{
  "d_mlp": 384,
  "vocab_size": 8192,
  "activation": "squared_relu",
  "norm_place": "pre",
  "attn_scale": 0.177,
  "bias": "none",
  "extras": ["some layers without attention", "local attention windows", "gated attention", "normalized values", "value embeddings", "a smear gate", "an embedding shortcut", "skips across layers", "capped logits"],
  "init_std_qkv": 0.0466,
  "lr": 0.015,
  "beta1": 0.93,
  "schedule": "wsd",
  "steps": 4661
}
Each number is 50 + 12 x the weight over its row's rms, rounded and kept within 0 to 99. Layers, rows and columns count from 0. The size before them is the row's rms in percent of the matrix's.

# layer 2 MLP down (transposed), 384x96, rms 0.151, rows 304-340, columns 0-95
106:67 79 60 43 39 54 59 53 61 55 66 70 52 64 39 68 40 53 30 40 51 47 47 60 58 59 34 62 80 56 44 48 41 65 70 40 58 39 30 61 31 50 49 18 55 54 44 51 52 55 50 67 54 30 37 41 54 44 62 49 46 26 57 52 23 62 34 44 62 49 49 41 52 36 45 48 61 53 49 66 63 54 52 64 34 50 47 57 53 43 44 46 42 40 25 37
096:32 55 37 39 48 59 66 50 53 45 58 68 61 60 41 40 55 45 57 59 40 64 56 64 66 58 44 33 56 45 74 39 39 42 40 56 48 52 46 36 61 49 60 73 51 37 47 50 33 53 40 49 54 29 46 57 26 65 44 52 50 41 66 47 65 51 76 45 47 49 39 50 49 45 50 34 30 29 52 57 47 45 64 38 35 43 36 14 68 48 78 51 49 66 71 57
094:75 62 50 50 57 60 76 41 39 55 54 86 48 53 65 43 37 51 49 52 26 65 53 41 46 50 59 46 72 50 73 49 40 61 42 40 48 27 51 41 52 50 54 50 30 56 15 69 42 39 39 49 58 39 43 38 61 49 47 45 50 24 53 83 51 51 45 33 46 50 57 41 38 48 65 42 59 51 60 36 45 58 50 58 52 41 27 44 43 60 49 54 61 46 60 45
100:35 72 50 52 57 46 58 51 28 47 51 52 54 62 48 45 49 66 64 63 30 36 38 47 49 48 72 73 51 29 56 35 42 39 51 41 47 54 53 55 41 39 43 51 49 36 50 53 37 54 47 55 69 60 49 61 47 59 69 44 49 55 41 61 38 33 54 47 36 90 41 45 32 20 65 60 66 50 65 34 58 65 65 59 44 69 39 46 32 43 65 44 60 48 32 38
100:44 47 58 52 53 62 66 50 40 72 16 63 56 65 51 31 68 69 39 62 35 39 59 45 38 48 53 45 60 54 63 66 48 26 66 66 26 45 66 58 66 59 60 56 50 43 33 44 51 44 60 58 49 57 35 63 64 23 50 34 47 47 66 46 39 58 59 63 44 46 49 33 42 32 31 45 57 33 41 66 48 37 67 37 42 42 61 64 53 45 59 56 64 42 49 51
096:41 41 55 52 37 66 40 39 59 41 37 57 48 63 62 40 58 62 39 35 40 40 59 61 36 47 42 65 35 46 69 50 60 57 41 38 54 46 58 45 35 34 47 35 54 32 48 33 30 27 56 56 49 55 65 55 45 66 51 51 57 64 58 57 30 65 73 47 43 33 54 50 56 49 56 47 74 51 52 57 61 35 47 29 71 76 50 51 47 69 26 45 39 66 42 78
091:75 54 47 55 43 62 55 28 46 46 62 33 45 42 46 44 46 30 44 48 64 59 60 40 50 45 63 67 31 44 53 34 49 59 26 36 66 46 76 80 57 38 57 57 64 47 52 59 55 57 50 49 38 56 37 50 72 47 46 36 47 56 39 40 58 61 39 31 86 45 27 46 27 54 50 43 45 55 62 57 33 60 46 42 55 51 62 50 57 61 49 23 52 54 43 62
092:58 38 36 33 51 62 43 69 62 47 36 68 54 64 57 44 41 55 61 66 61 52 49 62 46 58 61 39 67 39 44 51 43 48 38 49 51 52 60 74 70 66 59 42 47 63 36 56 49 64 68 49 32 51 48 51 55 54 36 35 11 44 28 55 41 52 51 65 62 39 32 40 40 53 60 47 38 47 55 51 54 75 45 35 77 64 43 37 63 60 54 33 39 34 35 45
098:60 66 51 41 55 34 47 40 54 49 48 44 50 63 32 38 45 51 79 50 56 50 46 65 42 38 88 64 53 41 50 46 49 57 61 52 50 52 38 43 40 40 48 50 38 41 60 33 68 25 44 56 31 49 59 36 76 61 57 49 59 55 60 79 57 56 66 58 43 34 51 32 32 44 61 58 43 62 23 33 50 56 49 28 64 52 51 48 48 44 63 42 37 46 70 45
096:58 39 46 68 57 49 60 61 46 33 57 52 52 65 39 53 63 69 38 35 56 47 71 66 30 62 49 33 68 66 41 47 60 62 40 47 57 60 49 51 34 51 39 67 49 51 48 37 52 54 70 43 46 40 51 31 46 44 68 49 37 45 46 75 49 57 61 51 46 68 45 47 34 52 61 48 62 63 22 55 44 63 32 28 60 40 31 40 44 45 60 14 48 33 49 60
097:51 44 66 65 57 36 63 30 48 42 52 37 49 42 33 46 37 70 53 40 55 66 44 69 60 56 50 58 50 47 35 41 85 49 79 51 62 55 41 26 51 46 47 33 54 52 51 40 30 45 36 34 34 49 41 47 54 56 42 44 46 44 58 51 55 37 50 61 67 70 48 43 49 73 68 58 47 63 60 57 42 55 61 40 57 23 46 49 50 72 58 16 46 46 57 42
098:45 68 41 49 55 46 39 58 47 35 68 81 73 51 40 46 45 50 49 46 56 34 44 59 64 47 36 39 77 57 49 67 46 53 56 35 70 41 57 56 17 32 37 35 38 37 62 58 51 53 55 55 35 59 39 76 47 38 57 60 46 45 58 57 46 73 59 66 56 70 44 59 33 46 40 63 47 59 43 56 32 55 34 45 52 43 53 44 62 40 34 39 33 52 61 60
087:32 55 63 52 45 77 43 75 48 53 65 56 57 36 62 55 56 50 62 22 61 41 59 59 67 48 70 26 51 57 57 45 41 42 53 38 63 50 52 38 59 43 33 50 43 67 34 53 61 30 55 74 30 39 62 40 34 53 39 78 47 56 53 73 48 45 61 48 66 36 55 57 30 45 35 47 50 38 53 39 55 74 46 60 37 40 50 36 47 46 52 36 48 42 48 57
113:53 52 39 45 48 63 45 62 43 53 49 72 58 58 47 44 55 53 47 55 41 40 62 72 52 38 30 61 48 38 52 41 37 34 48 32 35 46 54 28 52 40 42 52 52 35 49 51 50 52 61 40 69 56 76 52 42 52 71 45 34 64 71 41 61 70 47 53 42 70 43 54 62 48 47 54 25 35 48 19 59 57 27 34 48 42 55 43 60 69 56 62 60 45 49 85
089:55 65 39 67 47 30 49 59 55 35 56 62 49 55 50 24 33 57 53 66 51 56 60 47 52 61 55 57 45 50 56 36 48 41 51 52 59 40 78 45 61 64 78 52 57 40 62 32 46 30 42 45 58 62 32 57 60 47 49 42 72 14 46 52 47 54 62 54 61 54 47 51 22 32 34 44 48 50 38 58 50 54 36 52 54 26 54 60 35 42 55 66 38 77 39 50
103:44 59 86 53 51 58 65 40 48 57 65 55 61 40 62 35 41 43 36 45 45 50 51 58 51 46 48 45 54 46 56 49 43 45 73 64 56 49 47 37 33 58 38 47 43 56 69 41 36 54 55 50 94 48 42 43 36 38 78 36 62 69 45 64 51 46 30 38 45 50 44 31 51 34 50 48 46 58 34 55 45 50 40 34 44 43 32 45 67 78 55 33 39 50 70 56
101:51 59 46 57 61 54 45 45 71 44 40 47 59 53 42 63 54 36 39 64 51 48 42 43 42 59 43 24 68 60 54 54 33 38 64 56 64 43 33 41 45 45 44 52 66 12 72 56 39 35 44 53 51 57 55 40 46 58 63 54 55 62 65 65 77 56 22 48 63 43 45 61 67 26 25 52 49 37 71 51 61 56 62 44 36 45 56 56 43 48 46 50 46 23 64 48
113:43 56 57 54 36 43 45 61 39 52 60 39 49 25 65 53 58 36 48 42 45 48 44 40 65 42 63 50 55 46 58 52 81 41 32 43 53 50 51 58 63 40 43 59 58 41 56 34 74 33 71 50 43 64 80 38 69 52 50 63 58 58 49 39 53 51 30 53 43 47 60 45 71 53 62 49 43 56 81 43 48 35 36 38 44 69 29 45 50 23 34 54 58 48 55 26
111:65 61 65 61 57 49 54 57 48 48 36 40 55 31 49 13 46 41 55 46 62 37 39 57 55 27 27 47 47 36 55 59 69 63 46 58 45 48 51 42 54 53 56 57 62 51 50 30 33 58 63 66 30 63 58 75 54 42 60 65 32 46 54 57 49 25 60 45 42 60 52 59 66 41 42 66 39 52 48 57 39 50 71 31 56 36 24 36 52 60 68 61 61 49 53 37
089:66 43 44 55 58 56 58 26 54 52 44 43 62 46 44 65 64 48 46 63 36 52 46 67 42 58 44 48 58 60 32 49 57 41 55 43 55 54 59 49 49 42 45 87 38 31 53 30 56 29 78 41 49 51 53 50 59 42 25 49 46 65 42 45 54 50 84 66 52 46 59 41 53 45 56 75 43 47 43 49 48 62 43 49 59 67 44 52 37 21 33 24 59 35 60 34
093:52 48 64 50 52 48 58 51 52 59 39 51 77 53 67 35 43 50 62 38 62 54 52 29 45 79 55 66 45 65 63 43 17 54 29 43 54 54 54 70 42 59 58 59 64 44 30 50 55 55 34 44 33 42 54 57 46 65 46 55 40 31 21 57 45 59 18 62 56 56 57 56 37 42 40 63 46 55 52 66 49 43 46 44 53 42 63 46 56 29 62 23 52 67 42 51
103:35 49 48 48 36 53 59 59 54 54 65 61 23 60 57 50 54 52 49 63 43 35 38 52 37 48 44 20 51 55 55 59 24 35 50 34 47 57 41 64 62 72 46 41 41 49 52 54 53 59 51 63 66 61 52 48 83 39 64 49 41 47 49 52 41 48 58 73 53 43 49 22 52 58 61 59 69 64 43 49 43 40 50 44 38 61 25 71 39 49 50 42 45 34 38 83
104:56 59 68 64 51 48 64 64 58 37 46 54 43 45 45 66 45 49 60 44 41 16 55 58 43 68 53 30 32 47 52 54 55 60 26 60 29 51 16 61 62 49 71 46 63 65 37 47 48 58 80 58 37 34 53 29 58 62 57 49 40 68 42 47 55 57 49 56 44 52 20 60 42 57 53 54 40 44 41 59 45 58 54 46 66 42 29 48 38 61 45 45 61 43 38 56
107:63 47 45 35 74 67 39 64 68 60 37 43 56 41 49 61 63 48 52 62 53 35 45 62 29 42 40 45 27 32 42 33 54 41 65 43 59 59 49 69 56 43 48 53 63 45 65 55 51 51 47 53 55 30 50 63 46 39 45 59 26 52 55 37 47 51 74 62 53 31 48 49 65 45 42 59 33 55 49 46 46 67 38 66 65 62 06 35 52 44 61 46 63 35 44 58
097:44 55 56 68 44 43 53 33 40 67 35 66 40 50 55 52 50 39 59 51 56 48 42 53 48 37 44 51 32 39 58 60 18 60 44 56 63 48 64 44 41 31 56 68 51 42 73 46 38 38 51 41 52 44 71 47 58 54 31 28 35 57 56 39 45 58 51 56 60 60 58 57 50 51 62 71 31 66 52 70 74 80 57 53 39 42 61 47 38 39 66 43 36 42 43 19
100:67 47 42 55 39 57 37 50 49 56 66 59 38 40 50 69 63 50 38 36 54 71 34 37 51 16 54 69 39 34 49 55 49 57 66 51 56 47 33 50 73 37 55 54 42 43 55 46 25 37 43 53 58 68 63 51 74 52 51 41 44 40 55 35 65 49 47 58 56 59 44 56 77 51 35 38 27 54 61 52 59 53 33 34 62 45 59 53 61 52 26 54 22 65 51 51
099:55 48 62 69 59 22 45 46 56 48 48 36 53 54 75 54 46 73 57 46 45 61 60 52 40 69 44 68 41 54 36 49 47 46 50 34 35 48 53 27 51 47 46 62 29 45 68 56 48 59 39 47 82 40 47 49 53 32 45 27 41 40 42 62 45 53 41 74 72 49 54 63 62 32 48 49 46 44 36 33 46 43 23 40 64 47 53 67 58 65 57 68 57 37 63 45
097:57 52 33 50 56 63 50 28 45 62 35 36 62 57 64 55 44 25 49 49 43 54 53 63 58 75 61 45 68 52 51 62 49 48 45 51 56 52 26 40 35 51 62 47 34 61 55 81 46 17 60 40 37 54 67 68 63 63 28 82 44 40 55 55 45 52 53 44 55 48 58 54 53 35 68 54 43 46 50 57 42 50 40 48 52 58 38 39 60 55 26 46 32 35 47 37
094:39 52 69 53 42 41 39 80 38 54 57 62 46 36 39 62 39 44 70 78 55 56 67 45 46 32 41 56 57 37 50 41 53 36 40 33 57 42 40 33 69 30 54 72 60 45 53 44 56 60 40 80 46 32 56 29 48 51 65 54 40 36 39 35 47 31 46 50 47 44 57 68 44 50 48 54 38 48 71 62 53 47 62 59 64 72 51 42 45 63 49 29 45 49 60 46
098:45 47 54 42 70 54 57 58 54 41 47 67 62 54 31 51 59 55 61 72 54 35 55 50 56 46 62 59 47 50 64 58 46 33 43 35 44 54 67 47 64 62 56 50 55 62 47 24 31 41 65 42 44 39 38 34 46 42 38 20 70 38 31 44 77 44 49 79 68 59 34 65 39 43 51 46 42 67 34 35 45 49 33 44 48 46 53 49 31 42 62 66 58 64 39 61
107:51 60 51 68 63 23 39 61 42 57 63 29 53 29 39 60 30 64 55 48 60 67 64 74 58 55 36 59 46 36 64 32 57 42 43 49 62 38 41 72 57 47 50 42 52 43 61 55 51 38 60 32 47 40 38 38 47 49 53 66 70 37 45 25 42 63 56 63 56 51 33 48 43 43 63 56 47 50 45 35 34 55 40 64 70 30 67 43 36 55 48 30 67 47 54 64
096:55 52 55 53 22 42 56 53 44 60 49 52 47 34 35 47 68 69 49 62 36 51 50 34 53 41 48 36 56 38 60 48 49 45 38 44 35 59 49 59 44 72 34 52 47 38 22 54 42 69 38 48 56 44 54 64 68 61 35 46 34 62 49 44 43 28 35 42 57 50 60 37 73 42 61 78 60 46 52 29 51 40 76 47 53 61 44 74 66 65 44 32 62 63 48 66
104:65 61 41 32 61 58 39 34 54 65 49 50 30 25 39 60 65 59 48 45 48 60 64 62 44 44 59 59 38 21 64 49 73 43 51 61 52 29 51 28 71 27 62 45 52 51 49 40 48 41 70 42 52 41 48 60 64 30 42 29 52 39 48 60 55 30 33 50 55 50 40 44 46 46 66 41 54 42 61 46 74 52 40 72 36 55 50 60 48 66 51 69 54 50 65 52
100:43 42 27 62 65 62 58 54 60 43 45 63 40 66 31 44 55 48 45 27 62 45 41 70 38 68 25 66 67 68 62 44 42 49 43 34 54 53 46 61 38 51 59 39 68 44 43 62 31 31 22 59 55 41 33 45 27 50 59 42 49 59 45 43 64 46 39 52 61 50 46 36 50 72 52 54 31 67 77 44 46 52 49 62 34 51 62 51 66 59 51 60 57 44 39 50
101:88 55 53 44 36 56 53 65 82 50 43 49 42 37 33 61 56 55 46 38 55 51 65 37 60 53 49 52 58 44 71 52 27 37 42 49 51 62 45 47 60 64 59 45 49 30 37 43 50 73 51 41 56 43 57 48 43 41 55 47 65 30 43 53 47 54 53 64 48 44 52 50 55 46 24 40 47 43 26 67 67 46 38 54 62 34 36 58 39 35 71 20 62 52 47 67
088:69 65 49 38 55 52 43 41 39 36 64 48 57 59 44 63 61 31 45 58 56 35 43 61 44 29 45 49 56 46 34 45 35 51 66 55 56 36 38 45 63 56 55 51 78 61 67 41 54 44 49 62 58 45 33 59 43 40 51 50 78 53 49 72 58 49 41 34 45 61 62 39 34 49 56 62 62 46 51 27 60 51 42 47 60 53 62 31 20 30 42 41 83 25 50 47
102:23 27 14 43 78 46 43 60 44 49 56 58 57 39 50 50 41 52 35 64 62 39 68 60 44 59 49 42 53 31 43 59 52 43 42 35 45 63 64 66 59 66 67 38 56 43 75 47 49 64 41 55 43 59 46 39 41 52 36 22 42 55 51 46 53 60 36 53 46 78 63 68 73 50 43 62 33 46 36 56 44 58 45 45 38 51 56 34 45 54 62 65 47 49 50 49
# layer 2 MLP up, 384x96, rms 0.304, rows 305-340, columns 0-95
101:38 42 29 77 48 53 62 69 45 58 61 30 46 48 45 60 53 43 42 52 41 58 60 35 62 71 48 29 33 46 54 52 52 56 55 71 69 64 45 32 40 73 38 62 42 35 70 61 29 43 34 46 69 44 35 38 51 35 56 62 56 45 54 47 51 60 65 34 38 50 57 49 39 51 41 61 44 48 59 65 59 24 46 43 55 32 48 55 69 57 49 52 30 73 45 45
090:31 40 28 65 44 48 59 32 55 46 77 63 37 33 56 55 73 25 40 61 49 46 32 53 54 64 65 36 66 28 51 45 71 61 62 43 66 38 53 66 58 74 45 55 50 34 33 61 48 51 32 46 54 48 48 52 72 64 36 44 56 35 36 45 56 49 53 59 61 49 27 36 68 57 60 52 40 52 45 44 60 39 43 51 55 56 45 44 67 37 54 58 66 65 50 47
097:46 57 34 47 63 69 42 54 66 70 63 49 67 48 62 43 56 57 64 56 55 65 43 39 55 38 46 37 49 47 47 42 32 39 61 44 49 43 24 31 62 45 50 34 44 53 18 53 44 40 52 46 55 52 42 27 43 45 90 39 39 65 52 59 60 41 55 40 68 64 54 44 48 59 60 48 45 24 42 65 41 42 43 44 56 46 50 29 41 51 80 46 52 62 67 53
098:59 64 43 70 53 54 65 66 30 57 56 40 55 32 55 61 39 66 50 44 37 57 64 52 51 45 34 34 60 45 58 44 43 28 33 55 74 51 39 33 50 54 29 25 44 68 48 57 57 62 45 56 47 45 52 37 63 57 65 56 51 51 58 40 64 36 48 48 67 64 61 72 56 63 62 36 21 49 57 48 47 64 31 32 39 47 30 48 68 69 37 48 44 62 62 51
091:51 55 53 55 62 45 67 32 28 47 40 71 35 37 43 53 60 47 50 53 36 64 56 63 61 45 67 43 47 53 36 54 76 52 79 40 52 55 46 37 58 60 54 74 54 58 42 60 52 42 50 36 56 34 45 63 22 39 39 53 79 63 60 45 53 37 60 25 56 54 48 72 65 41 39 38 55 52 40 51 54 60 48 56 26 37 54 49 37 44 30 32 58 66 58 49
092:51 41 51 45 60 56 48 36 50 49 37 57 37 49 65 60 48 42 38 47 60 47 53 50 46 48 27 45 71 44 55 50 48 62 48 84 41 73 51 49 48 56 58 42 32 36 46 49 58 42 48 21 43 72 46 67 26 44 62 67 71 42 54 45 17 55 49 66 58 40 33 47 82 44 45 45 30 45 48 70 68 48 44 55 61 50 54 69 44 54 54 51 34 62 49 39
093:42 40 58 48 47 71 52 32 43 63 50 40 50 41 75 56 51 41 60 28 41 34 51 32 62 57 47 43 44 46 44 48 55 53 72 51 56 39 51 52 55 51 47 58 53 40 57 76 61 55 49 18 22 56 44 40 54 60 49 34 50 72 36 62 45 41 50 38 53 50 52 64 59 32 28 36 42 54 50 25 64 53 67 61 45 57 59 44 73 58 71 61 67 68 41 61
098:52 57 52 60 55 56 56 48 38 48 58 45 66 47 43 46 73 47 51 53 39 45 32 58 40 58 44 62 38 55 56 49 74 18 40 44 46 41 31 35 51 45 42 43 63 64 21 63 58 62 49 47 30 59 35 66 60 74 50 36 51 65 44 54 50 46 36 31 43 53 67 40 70 43 31 50 48 66 32 42 35 55 79 61 54 48 43 24 59 51 36 57 68 42 54 58
090:62 64 42 46 49 51 24 32 64 55 40 22 67 42 48 50 53 50 43 44 50 79 58 61 63 41 42 52 36 81 70 72 34 69 47 62 42 24 59 64 58 42 55 43 45 47 51 62 64 39 37 46 50 51 35 63 52 39 61 67 44 47 58 49 48 49 57 48 35 29 55 59 71 38 53 49 30 36 59 49 63 47 49 42 73 52 43 59 51 57 49 54 67 65 44 55
107:56 55 64 82 63 35 30 42 41 70 46 57 56 52 52 59 63 62 60 35 40 52 43 40 71 38 58 68 59 63 69 69 70 42 44 70 29 45 29 47 58 49 57 48 54 57 56 56 40 66 27 66 45 37 39 49 34 83 53 55 40 51 36 35 51 32 56 47 40 45 49 52 63 53 41 52 56 49 36 47 44 52 36 59 42 31 57 43 48 40 62 38 61 33 38 46
096:51 51 55 37 32 44 39 62 61 61 63 68 47 50 42 57 40 47 41 29 41 53 56 61 64 51 44 49 54 60 31 42 52 45 58 50 53 53 28 34 60 64 57 52 80 64 51 51 53 49 37 46 58 48 61 42 37 40 56 45 60 55 51 59 43 46 52 40 60 77 36 49 36 62 67 17 39 27 41 42 43 56 71 59 45 51 70 70 70 68 69 32 46 42 29 37
096:67 63 37 36 46 38 24 46 35 50 37 47 38 46 59 58 36 51 41 72 41 66 44 58 50 45 34 63 61 63 41 64 39 56 60 36 67 69 55 35 69 55 53 38 64 71 62 65 46 26 55 41 65 47 32 42 40 42 51 24 24 51 27 38 52 56 52 30 62 72 57 54 59 35 53 61 45 41 56 46 49 39 42 40 57 46 47 52 50 62 53 61 47 52 67 46
107:41 50 49 41 50 48 60 57 48 66 55 63 75 42 54 51 62 55 54 22 38 46 49 44 51 53 28 55 44 43 71 54 53 55 33 52 34 43 39 52 39 58 40 69 61 44 52 38 25 40 49 59 48 55 64 67 34 44 36 50 44 67 77 48 55 49 41 43 71 39 46 66 65 60 34 50 42 45 35 37 62 66 56 67 64 46 58 73 27 75 53 31 65 51 64 44
087:54 55 46 80 45 49 66 53 39 34 27 49 43 40 46 60 63 49 52 09 37 34 63 67 58 53 54 52 40 44 67 41 53 75 57 54 40 50 48 57 48 47 58 37 39 56 37 45 74 55 47 64 44 53 74 42 49 47 67 43 60 43 55 37 44 35 56 53 60 58 52 38 51 60 70 58 28 39 47 48 25 67 38 25 62 68 60 55 51 57 38 43 42 42 55 46
102:53 48 48 48 58 27 54 51 49 52 57 41 50 53 59 46 60 55 62 30 59 55 37 49 43 36 33 54 47 37 39 31 22 67 73 39 53 53 34 47 66 47 64 43 45 48 76 35 44 40 62 48 67 38 67 38 48 44 68 36 46 37 22 48 34 40 51 62 55 68 36 50 52 82 60 47 36 39 48 60 59 55 50 45 49 44 46 59 28 74 53 65 49 69 40 56
098:52 47 53 48 67 34 45 58 50 26 44 44 71 49 47 62 59 50 49 52 49 39 38 38 53 60 35 50 39 73 56 49 52 63 28 45 52 47 40 61 64 44 68 63 63 35 52 39 44 47 27 39 73 84 37 40 49 40 32 46 38 20 32 53 44 43 64 36 53 57 50 30 52 65 62 42 47 63 61 53 53 48 48 55 60 59 54 60 56 30 61 51 32 69 36 68
108:45 30 38 58 59 47 44 58 42 56 52 58 38 65 54 44 43 40 33 40 66 38 51 37 56 40 59 53 40 57 43 65 66 41 57 60 56 53 52 59 67 60 54 34 53 38 37 59 38 32 49 42 85 39 65 40 32 45 48 51 51 46 70 70 46 39 50 49 52 27 39 76 58 45 62 65 66 74 63 35 40 75 49 37 67 33 54 48 32 45 55 47 61 42 69 54
104:36 57 49 24 36 48 64 44 46 60 84 44 53 56 56 18 52 51 46 66 42 40 68 35 45 56 39 51 55 52 39 64 47 45 51 42 44 67 48 60 50 62 24 48 56 48 56 45 38 56 37 29 68 51 36 49 56 41 42 60 53 35 62 60 43 50 47 34 49 56 61 72 63 78 53 32 48 66 60 46 29 38 64 67 43 44 57 48 56 38 57 60 64 28 61 63
085:38 50 58 71 47 71 61 32 53 59 60 34 59 64 59 49 49 54 33 36 66 75 59 55 47 45 46 69 52 80 51 64 45 34 50 48 51 45 54 23 55 46 55 49 54 59 47 68 45 49 76 38 65 22 36 32 53 46 51 57 51 35 63 42 47 43 46 47 37 49 75 69 34 55 45 65 53 34 53 41 41 59 29 46 36 60 50 50 45 62 37 58 29 39 53 51
091:42 51 29 47 52 52 70 60 46 25 49 35 45 69 49 44 52 60 70 60 46 71 48 68 61 38 39 49 69 57 61 28 54 36 43 63 51 38 50 51 44 68 44 58 52 61 70 42 63 54 55 54 53 48 66 42 42 65 36 26 40 52 61 41 54 40 65 34 74 67 48 40 80 61 44 45 31 60 44 38 48 40 57 38 37 64 34 39 50 43 55 59 53 48 49 24
099:57 36 54 69 53 77 53 53 47 40 35 61 59 37 64 35 59 52 37 68 40 57 49 50 52 33 33 59 44 69 57 49 60 22 54 38 69 57 38 28 16 53 56 46 46 62 41 41 53 35 70 58 55 41 50 47 42 63 61 57 44 40 66 58 56 53 57 43 43 55 48 46 45 64 51 24 53 43 46 58 34 47 57 64 45 70 51 68 73 57 45 32 53 57 59 28
102:59 46 62 54 56 62 49 50 36 32 29 49 44 40 58 46 56 39 26 22 44 59 43 53 44 62 51 53 35 27 40 66 56 67 54 58 62 58 25 35 54 36 65 47 52 50 55 52 47 37 48 73 60 59 42 53 29 63 37 63 50 51 59 67 52 32 47 42 30 29 50 76 42 69 54 44 51 34 48 61 76 67 40 39 55 40 65 43 51 58 52 57 30 54 55 53
100:53 54 46 48 38 42 32 42 75 49 25 37 54 51 42 62 48 72 53 39 88 64 38 56 52 57 51 53 48 62 42 57 47 61 30 86 63 46 37 25 51 43 66 61 26 65 37 48 61 59 45 35 56 40 61 17 48 32 58 58 55 50 53 67 54 57 53 50 38 51 52 48 55 36 58 52 46 57 45 33 35 38 50 33 52 51 51 56 59 54 40 57 45 55 55 47
092:58 42 27 52 34 56 42 42 49 70 52 56 66 32 49 42 61 48 39 56 50 55 39 67 68 36 37 60 39 66 57 43 52 52 58 59 35 28 52 62 62 43 69 47 54 45 54 78 58 53 57 32 32 34 37 69 56 45 57 57 71 51 51 50 42 41 29 61 63 47 56 71 45 66 35 30 56 43 60 32 68 44 57 26 50 48 51 42 60 57 50 46 33 69 36 66
093:37 66 47 33 71 45 56 37 68 52 72 50 63 49 74 67 41 32 50 17 49 45 48 39 50 59 46 53 29 57 49 55 54 45 64 40 56 69 40 49 54 46 36 53 56 47 50 70 46 56 28 57 45 59 51 58 46 69 52 65 38 50 53 42 60 48 74 35 50 56 57 60 38 62 59 62 52 65 44 53 60 42 33 57 25 70 76 42 55 30 43 53 55 40 33 35
100:59 65 40 55 24 45 50 82 58 61 47 71 67 48 75 44 50 50 49 53 45 52 18 44 52 65 62 46 42 42 42 28 47 47 49 63 46 49 44 66 34 54 58 63 41 44 53 54 43 73 26 52 57 58 66 41 45 51 36 46 56 68 27 36 50 41 36 53 64 34 62 41 59 61 45 37 58 49 43 55 63 49 75 55 53 67 54 45 36 43 47 57 52 23 45 40
109:43 30 39 42 36 47 56 23 53 42 34 47 45 62 47 43 63 56 46 35 48 58 40 58 38 40 69 42 58 56 51 40 62 77 66 44 40 44 38 36 56 48 27 48 45 55 46 54 78 47 68 48 63 71 34 28 55 55 53 43 48 57 44 45 74 52 50 56 63 46 67 61 36 69 50 59 40 62 26 29 36 50 42 39 38 59 49 67 52 62 61 43 59 66 69 58
114:57 33 65 47 51 50 62 56 70 51 30 54 42 50 58 44 47 79 39 43 45 59 37 50 67 40 46 50 57 47 37 52 32 53 30 57 49 53 41 38 49 50 39 50 48 56 62 62 24 64 64 28 22 56 52 47 50 35 69 51 25 34 79 55 56 61 55 55 32 39 65 63 71 43 52 37 61 58 35 52 63 59 30 61 57 55 58 63 37 52 57 58 62 31 57 50
092:51 66 48 49 73 68 45 46 37 57 48 43 50 58 35 49 64 48 37 59 39 61 44 45 64 73 59 42 47 42 41 38 45 35 67 45 53 57 54 48 21 75 59 53 59 41 49 50 61 53 32 67 27 60 31 30 64 43 39 53 45 59 64 69 45 38 31 55 55 67 62 43 49 44 41 24 56 51 48 36 40 62 50 44 58 42 60 64 45 76 58 70 49 36 34 35
123:35 34 30 36 63 53 55 47 38 59 84 68 60 44 40 47 51 42 55 43 40 41 47 53 27 54 24 43 34 64 54 70 56 75 44 44 44 63 57 64 66 52 55 46 52 58 29 39 49 66 42 65 37 43 43 42 51 50 42 54 50 40 30 53 43 64 29 68 39 47 46 48 33 46 34 68 51 63 52 48 42 49 64 62 56 55 61 70 71 61 62 37 45 52 33 41
089:24 52 33 34 46 29 64 56 83 55 47 50 67 37 57 47 56 43 47 28 59 61 52 72 67 53 58 40 48 44 38 58 61 60 48 34 41 47 51 72 45 60 61 61 54 58 58 42 20 50 63 48 63 53 47 32 50 50 43 47 52 49 41 33 58 54 50 64 36 59 34 61 66 39 46 57 40 30 40 51 59 45 38 43 79 74 45 67 49 67 46 37 39 52 43 57
107:66 57 45 61 51 42 49 52 41 74 60 61 38 32 47 37 74 48 39 50 48 33 40 43 36 53 28 57 33 30 64 70 66 44 61 54 57 44 59 36 48 65 50 67 56 51 54 49 41 52 68 30 41 38 67 52 42 37 62 56 69 50 57 57 32 65 53 58 42 57 50 62 42 84 40 58 45 40 81 42 39 45 56 36 55 38 42 61 42 59 43 42 59 28 58 57
100:52 59 55 57 36 28 71 67 64 56 23 39 52 53 55 39 57 58 54 45 62 69 43 58 28 50 59 42 37 30 42 73 44 44 68 56 69 53 57 48 56 42 44 46 31 45 48 51 40 49 63 28 50 71 46 19 37 33 37 36 55 68 63 60 45 49 38 71 40 64 57 53 41 59 42 48 49 54 45 38 38 51 57 49 48 60 46 60 36 58 72 43 67 72 51 60
103:45 48 48 44 60 32 44 52 34 22 50 59 45 54 48 29 44 62 53 47 67 69 39 45 54 43 50 46 45 51 53 45 58 39 51 49 29 40 50 61 63 48 45 35 72 71 60 47 52 60 62 39 51 67 34 65 44 50 39 22 39 42 16 53 49 47 78 66 52 54 62 66 46 60 65 43 68 67 45 58 51 46 61 31 43 38 51 22 58 60 59 47 56 72 56 59
097:39 49 70 40 55 40 55 29 36 57 63 49 60 39 46 54 43 41 44 52 35 55 34 69 39 54 32 70 34 48 61 36 56 41 64 28 58 51 50 52 25 75 44 47 54 45 57 37 61 28 43 48 51 59 68 36 39 41 43 39 47 53 45 33 60 49 56 58 48 68 52 59 53 37 42 56 68 36 48 47 33 59 52 53 31 54 67 58 62 92 39 50 51 64 60 37
096:60 49 41 48 31 65 49 59 57 46 67 64 50 54 39 59 44 30 31 48 51 52 61 61 61 52 44 53 41 27 55 49 27 68 22 44 54 44 64 47 39 30 70 68 38 80 55 56 48 33 35 63 50 53 44 40 53 46 78 38 78 66 49 62 64 46 53 46 44 45 32 72 37 64 70 35 64 64 58 53 46 48 48 41 48 40 64 44 50 43 50 54 51 42 47 57